Weights of a small GPT-style language model, trained from scratch on English Wikipedia: vocabulary 1283.
Each number is 500 + 25 x the weight over the matrix's rms, rounded and kept within 0 to 999. Layers, rows and columns count from 0. Numbers have three digits each.

# layer 3 MLP up, 384x96, rms 0.122, rows 144-209, columns 0-47
477467542504510461533470501475513507474485510508471514488554496511497531523480482513493540491485532538526517521495471466499512455535502438461513
477484524512534487503511489422547520506537475520498462520512501487479482531472488507505501479472499505495507451443481490513497478474469478495464
491517484516494508495439515483476503498439507507464474541472506482496472503503456455502445531487467505461541486512521531479486526510544495473505
477482486447515502536513501534497535456488554517477505523478474541455537492495489521487500525521478476525473510491534496499518512506525497471517
529495511502495458533523506517499525491480514477482467501512467509521483517512485474498501540524520510460543517464498517434483480492511511478498
506490490481502516522524464488501545506490497513510503529487491479460477523490470514503477541518517524497508536499484537488474533525497473486467
523508512459452462502486496518493507541507539498518515479490498498488508498538494510523498487476481505504532471467520498498503489474538488510540
466502501521448471499485518523503467449580517513456472526516519488495439485480488521488460488473499530516451488453493501474450489564517504487505
535485539497493506578497464577547482468475538556487475506488523500481456513494490526469510523490488520505469520505460477486502511524467481485506
548459493527487507472473498530562512501455482475533463477468466519471429544473466549480461509494503508450531511536539458497516515517501457517463
514502525538508510513501503510449499509526502554511539465455493455498523530474513507491457536493490505449519533492508500536514518502519496489506
524487528490465519476475496481456488548498492553491514539487510490486477494485493464477521514484493491529545493496497498489506498505518469514521
479484449533528490465482493468492516497504522503544513494482523499435515494543486496478531503515492515522484545490487491536517510496445463483485
487494495475483488527450495505494489511513519492499489542513489498466501494479471529536516507525568497489521557493541510563441514505470501506475
466500488507464542498519502497486485539494561471520472530527491494471472539446458489500510490459497513499498478537512479464475494511493480511513
505522543482531489446505497555506520442531549501516476505492480469557493532461456493508507499514490471521510521519549497515492450544476515472515
493470509504503468451479504481516487520513474508505494531511507467477497498469503504504508481522506526535503526511512502490504509492548477512508
509479501497520492509499504453502494522463514494493463527514462525486532493506512478510519492461499491515523495526526481522495529494489510484488
489493533545534491515486523480501478456492554492494509462526485462485509507466501530467523521485469532510512519558500497445515500519510505489515
518501482515474516527502497494432471536504507514505471495514487512473496475511502479549472519519501478491516496466506518498506519507526534499494
458464506461555532524428481467481495520482511488508489518468502528529498483483504493499489513543483574495523551502567481507495488490473477471442
515488509527523478495495539471496476513516464499490469495472535486484503504498476494526502478472464551485504493506441474531420537531565476454507
529521504461494508493465489481511492532493498508508532522540487491495477487471501492461473479475553524469520454483523505525534524497528494482468
518498513500520534509476529507491493493484518515443505517501490499492480491485509536521493512473562493532478507511515464455505485508514476504487
454505523507496501527480501437466483515513505507570419489517471517476484529481484489524501498511477503512468526513533508471518462548472498510519
503526477499508474527510504481481516487480523540492482503513454495515475487484472514538478482460532482523520491510518515523447501589500483493488
491475514484490464531466555448534473467509529545524505533532487482456515529465421435476486519492532529544510476511440506488507466494560470461515
492499517499456440457499500457544517531529517524473520477529497469550495514527469463551481539465552459480543504469454460505515496465514486498472
541548504491512453576510477548482478515435535521529485503497484503467511515496481504478487485511507504530522485533517493503554520540479479479503
548522508482502563487510521502485492488507521536466511516472487483487466541513511517467463511471434522520521509529495483567434495456487473479530
520497498465487558477474493516505499566494521488542528508474463467499488515511482524476479491530495470484491511499509462489505520492464471489503
539469495459510494486511492477516473526514504522495485494519476485510494473461493507452475470551499516519516486465487475522508513485488476503450
449489527523522512513515511501509479508509514526496462518490525498550533520473449478462527462540519527526515497511515577526514494507485484492491
511500490476441501474473498471505468530480494481523518479464507534486519494478484474497478498543479491509522487451517514483485474469476468514483
510451522467555506560432519507527511509506476532513511495516497480572471475446495501498497522451473539486536511520475504517502487496491495452488
475473558458493486505476495532511518456518521475483516465487497517478503527541516512556529516474476494470509537489471486495467502511500548474512
478488509534495527499457454513485500468503511517472482525477525485504448516487480528445527530456501517519511511518507504515509472513531506478473
482515523482476501508530513565484472555473534510532415501525500490492492488465480509460501497493485555472525473432531460540519514479514463488508
507510515525486487450559489492499473467548529527506506523497471481511507478506492500512464477521522480471511482496504508530466499530423508477501
480498508508488476513506507481492513522501497513479500509491517519510523521543521490528484510482493486473495502489501501499511489542502500494503
521527534526538459531497531526494504493510554518502498472451516507498524490478446537498489532510512505518515494496478518438498458514523464463508
485468510442530520510446522481443487523503520514491480530530483464517463498479501494478496525492512504454501536513517489489538499508491522461492
516502551499485500485464511511517476513495505549515492462478464500521506500518476517497539512474458458492470533504454499454533500498526497502517
537495497492516487531498494533501458474482515449475472504492466492537523527472501496461476499490483496505516530465532519474520475511509494502441
503510499520504504501484504475513561528479470505501510495518475474470545490533501517507541508501527431500494543476470528499509460468507519478505
485440515482503502503509510485487481553484509531465537488546482540499507510512475517541503488528555477487521507540504502517491444536508478487510
506450511474543461494500492488485445545520514500504491530521477491491499482500501488516550495534542530486504497465472496459451507507490517522537
506493465493516452547504495490540482516492461505457533496527475495487501496495491513502502479507469490509484470466494523539544497489507480501485
481548529477486465505489511513475505459527481541505538503486447463506541506481478487506483520526468502481519495547517541469476473483515477486511
541509483482501458474502502515459500506527533510469510530525496474506520517524510494505521484503483477475510470508519532480515446520518508476515
546518555523455508498512504512468506497448519473488475513486489494487505556485499497504487550500453494508490580480510478509531494493477506470510
526465501455458484476499483488465522492501511524500502497515482504505502484475504470525479525472501498511523487488494511473511481494493519484488
485538501522484454501472517518516513502543470514446510550497476524489488490498475479465482476435508531486454510532491477478487499564535510454475
455496501514425478508541512535467543536499495505493531522540479529477506490486484477488534563453529514509510512502508460486516459504508478467498
502509520522516512506475527520488496515449540500522498524480480496514529528497523484502492459496479522461508492513496508526479467522514505463485
506468504513499490463478534454503506485511507505494527524526482487482515551547485498536509535466493498494499474484447484541497472502510518504503
512496470496505473510487498495487492520498497532472516532482504518507492547509504488479503488494484487467519475493531527468477492528497495494521
490498510449542487487527503539476483506560529528456520504493511489508487516487519467443533493524526526517532447493523510411493476476477466472490
579511467489509524476479508512532444521549518527486528491434492474480527488477509536475469499492452503531564486509473529506499506514503468502481
462487588471504493476487499506468496491531477468534480497508454441478512519490459472537482511492480523505545475520495504510488515523481540488500
493486493516499503506473513495479504494493551513542515509508499524488511527493513417503490496509515507497488481451496487474485530535512452466517
518500508467515545504490475508501511505515454518549455520498499507491499503508514523492490478493510478488540451467494492501491544490458497471444
426497517463521498504502506479509473495510483514508492527452464511544487481490491507511531532512504495509494501455482530523481460483466500509509
496507484529481496478508503461537522550504523493486458512503491485496510458485464552496514532528501492500485470513504514510488496526518499501484
484495484460526522477508500446532500497537504476504445518479525464519473492497502510481524484489497433482482491473529553520533486476498514494472
516468529498479514489481462488476519497520509517448525488534481483483446500477494480498514510482529512506529512525491497504521509498505485468523
# layer 3 MLP down (transposed), 384x96, rms 0.101, rows 144-209, columns 0-47
509513500528500511539508485510515434504502495490503539507450518538496481504484517510482502484476482462535481510516495511489467463528518511496514
493497498505462540468496501511501476529516467463498469524478495551465526508512461496513475553534510541463485527524517483509520448553509496505510
511543475496497499524453546508531507493438478463511498522476488511551485526497466473514505456510495466516512483525525478470446543505524505464515
538476490498493535474501507456497529521520513501507497501477497493492495510491470487553495495507506483476497510539488516493470494488508517556490
484460499499425526505519521519525487443558521515498479486486512503477462497512480485503471481474488506504496503475493539526519508488428565464487
515517508498499475450495503521492535481518539481549465547457498496509520516539521476477531544504522486496473544533458435479517500479477519485508
486468487485505474484503488476501467503498449530486450534501501501497458492472510489514524537528451492509510418459520490515524515512522474495507
486485459495502492489456512537492526484514461535558472503471453530502512448557500474526484520514529488453516556523540521503483442508509537507495
471504517501490521505556480473535507522467484530501484517488510496492490497479489502529531482527546504533517502490492463527511490525442489521479
525534510515529492482501523552461531499489479464484439472517533494540525480458475491490541575510503461468467481503466488515480517521502432514507
545514494508461493512472464511547446478486433477521533483515486505491502492505543511485500506512522497510495486457459521506483492493471497511487
478512525476520514446532514516488529464511492477482505547495500544471486496481516516499499489520495489521518541507535498512507538503517467517466
499478479470502502516491517497510446518489536499515506479516486500474488498502507512510532500533525501512436507470546484522502483528505570491535
480486476511525487529453539512520517494528508511517504513529505505515504498468477515484546479524474479465537475496502483519510521519477550546492
511498522482496480493495477495531492447474495487490495486516477549508514476447474479522497513500530507523494536501488449544480472484472520530540
505498508500496474493501472472512484501546499492528526497502495520474464505508498479475453481496462504514531514495542579455447551488496512454462
487497501505465488489505476488515467493492496515488516496488505531507515490484492499476502501510524504544504521498521509513497503493494526494504
453476545511498501511520493483517486466531484516528471486492552500461464525497495484542532505514429507504504524490503521471483477532504475497508
508520487499506476513504509463495511519518462475515483510491507535503494526486483475522524478469524498501486524467499547531528521487487520501515
530528500505513526507522468496496476499478492499529506531538495493488509487529518517503497462467483494500499493518474500488488482491495529464522
506460494501521492493496471523479512486525449481486510498497509493505486499458537502541523484509524445529451520490413500528479509514517504569515
508486487467452421483495473510526540543496503515495476532474486538494488503496436489507485543526451527489557442567485541511489493502485504484516
479523506509477490505483506500514500492475474462515538490534500527525515504512477483506492523468454492491444510520502514529487519472502499533510
504522502445537493471545466536502492520454513493522515493505465493537509502497495495535503524504503483550477476499513500457429547504506548482495
546488477492529450516468443516495489493498492501444481493514500444487554516484509491436479522520541505507522558473443512514521477515564482514530
483477491491455512464476501501480527466483497516486486511459483544527497469499521461502472512482470504491537466506516538551476534523479506541482
517527583458512490504469471496524448452512494452568544503536532535448491550435447467468541539525480516545500424535444481507522443536558465559556
555501468477511524547554473510505460526493477476517474483485501430520493533470538462531527506490492540507481536526541491494500499522463478555486
494495513525467508503493465514523497474461472511486459502531522492465516484511494489518514515528496503523506518510486528504533482520481480564489
535519516459541535519457501463520497466488530479504526517510491501510501532506512466509531516505492490524495441507521475467475511495517524492500
501503507496511443460520507504458501520458501506519521495482533498507505517500486499513512532544531487517433456483482475503495495505501511501494
477561520551463482478475501491497494492493528475488524498522514482530533506499502523491508502449509459498462493534535488525495475497474487513521
503515519506481511538501482466504486450505467491488469471453468466547472504524485475526468507458482495523508509478544492462479518527514517509492
473441543522495516519501543515514467506529510453493484458527524504542561493497494499484525502531530481524486502476506478531505507483443485504504
490482481565513502541495478463552480476493542468535508529497523530528498527490545511510502486517507507513473529456488491509495462515489496509494
486529514504486508496539508524517469528488479529513496492505491431507460505516430502503470528540523481493530506482484491537539505485465465507516
487524483491528503497496500495535506506502482478512517521512485513532502499501485495527473491512502483498521489462550487487483486516495489496493
527532471539505471482510497511463484508464497535446543515481495523469495521471515513518530502503560488501487504507470478515535511505510501493553
454508453487502472514476498471519523501492486486488485520561507519513504496513505473493494506518429511478509471507486469565501519482460532511511
515491505479519504495517485513486491518480499481493506501514490498538461500535529517507510509496507498505523454550471476500491497487520506527499
504503538468483509516471502461475463505520498493466474473511542520457515488504500489451434484481449547513501502542540486537547546488493538511481
512477499523500478526517477478499487476523504476541488529528520534468503513487485518486525498476522497489432493515445526535491500516478431528510
509516509516524486524521543512507469481518515447527518503512522527468526522458500490512527503535525500506500479502527451509493496481516495496491
476552508479499486527482498460498514536507480478485535524542500497476485511508497489522491503456492490513506502461512504493483533485457509482448
521516518507515478509498517577488488479479543442465476514492493496506521475521514482518507495521481535498469478508514512511502547488521464494504
509441538480489491475518483492503524500553477517442506518539483526542462495491504482505494518473477530503509458500511524489514454517532529539464
510500513494546519523489508491513495430518527506503511509501513533514497502490469526538464495473440506496543482521474457540506495523475540477449
512507551524511525470549489544453537487481498508536507520479524497527550500462481506486470530488508550484475515494434463440485479468495492505476
491490521514493530495518451520546483522516488527586503511507484490513470494464485519477487468530511515470470545528468524508478538494538497512504
517504500504487515515534466478514455477540469502523459486531510499518498503497530508479514470526483536517525477480525487486524518485491530489489
489498477462519514528478492496490449475474443485469512498499538484519494521475533497537547478544499484511501468478470512471493531483514466509513
473494491530522479476471467472526502507507512485486491525446528520497463494513482497480502468496496497480501479530515501491473519481482525513523
506504459508507499495457505496486533490473477505537547485437520546534469463541501491477461493504482513495491514482490481492494498493519473513558
513515539485479508539491443473485495436532510499534481519513515518503468495489506482554467485531501515516529480563477494525456453492461474507489
508498515499495482494471525509505476488435529527533472516482514511520511491507571513474511497472470508522483491534541496467510445520534488508472
514489527531521551491463470522514469495532477483502504517487548515511526472519534485482494455517495487505482538515518503500503531483535474504494
506517492500498498490504495480500507498501458509545487509508495535517527489503536486494512490521475519510504494480518499495479489495482524542501
469472492500515522496518462455499502491471512526516562488513524497511491487513527516475536489502528463523513428477476480543504551511440483541515
526519486540522452519444496507497545481482569456557536509519491581493474583507503525474517489486480521517492445487472487434506508477545491498505
470505576462500495538524470509503516524530482476500518518514464491516481518509431504491545504480563469493521532545479477427438518513501527444512
458478501494436514517498501545500490555512484527517474493490519457521527530487555519498524509509520481523501485492489506496499541538468466478520
473465535554483495493502495486495499491491538526493531491503492526559534500501475494516516466490479471504462541538489477515485480494472491539531
511453515519456540483531503566497454535424501512516461458503502471508502527485476489500496480491507502528507477507521465519522505530470524503457
507508516491540468527477522506444475485481497488512528486526531512492490547541491479479462488524490521494478493475447478501516557500529528514505
511500515501583508486508494489511467490491478470481466470492547501524496509474499511483505466507516499503484472515513527528510506472487507496480
508511533511498489459504493498467469483501510479469542510545486543478502494531506490500531502528494513465500509460521506490461511522495459486513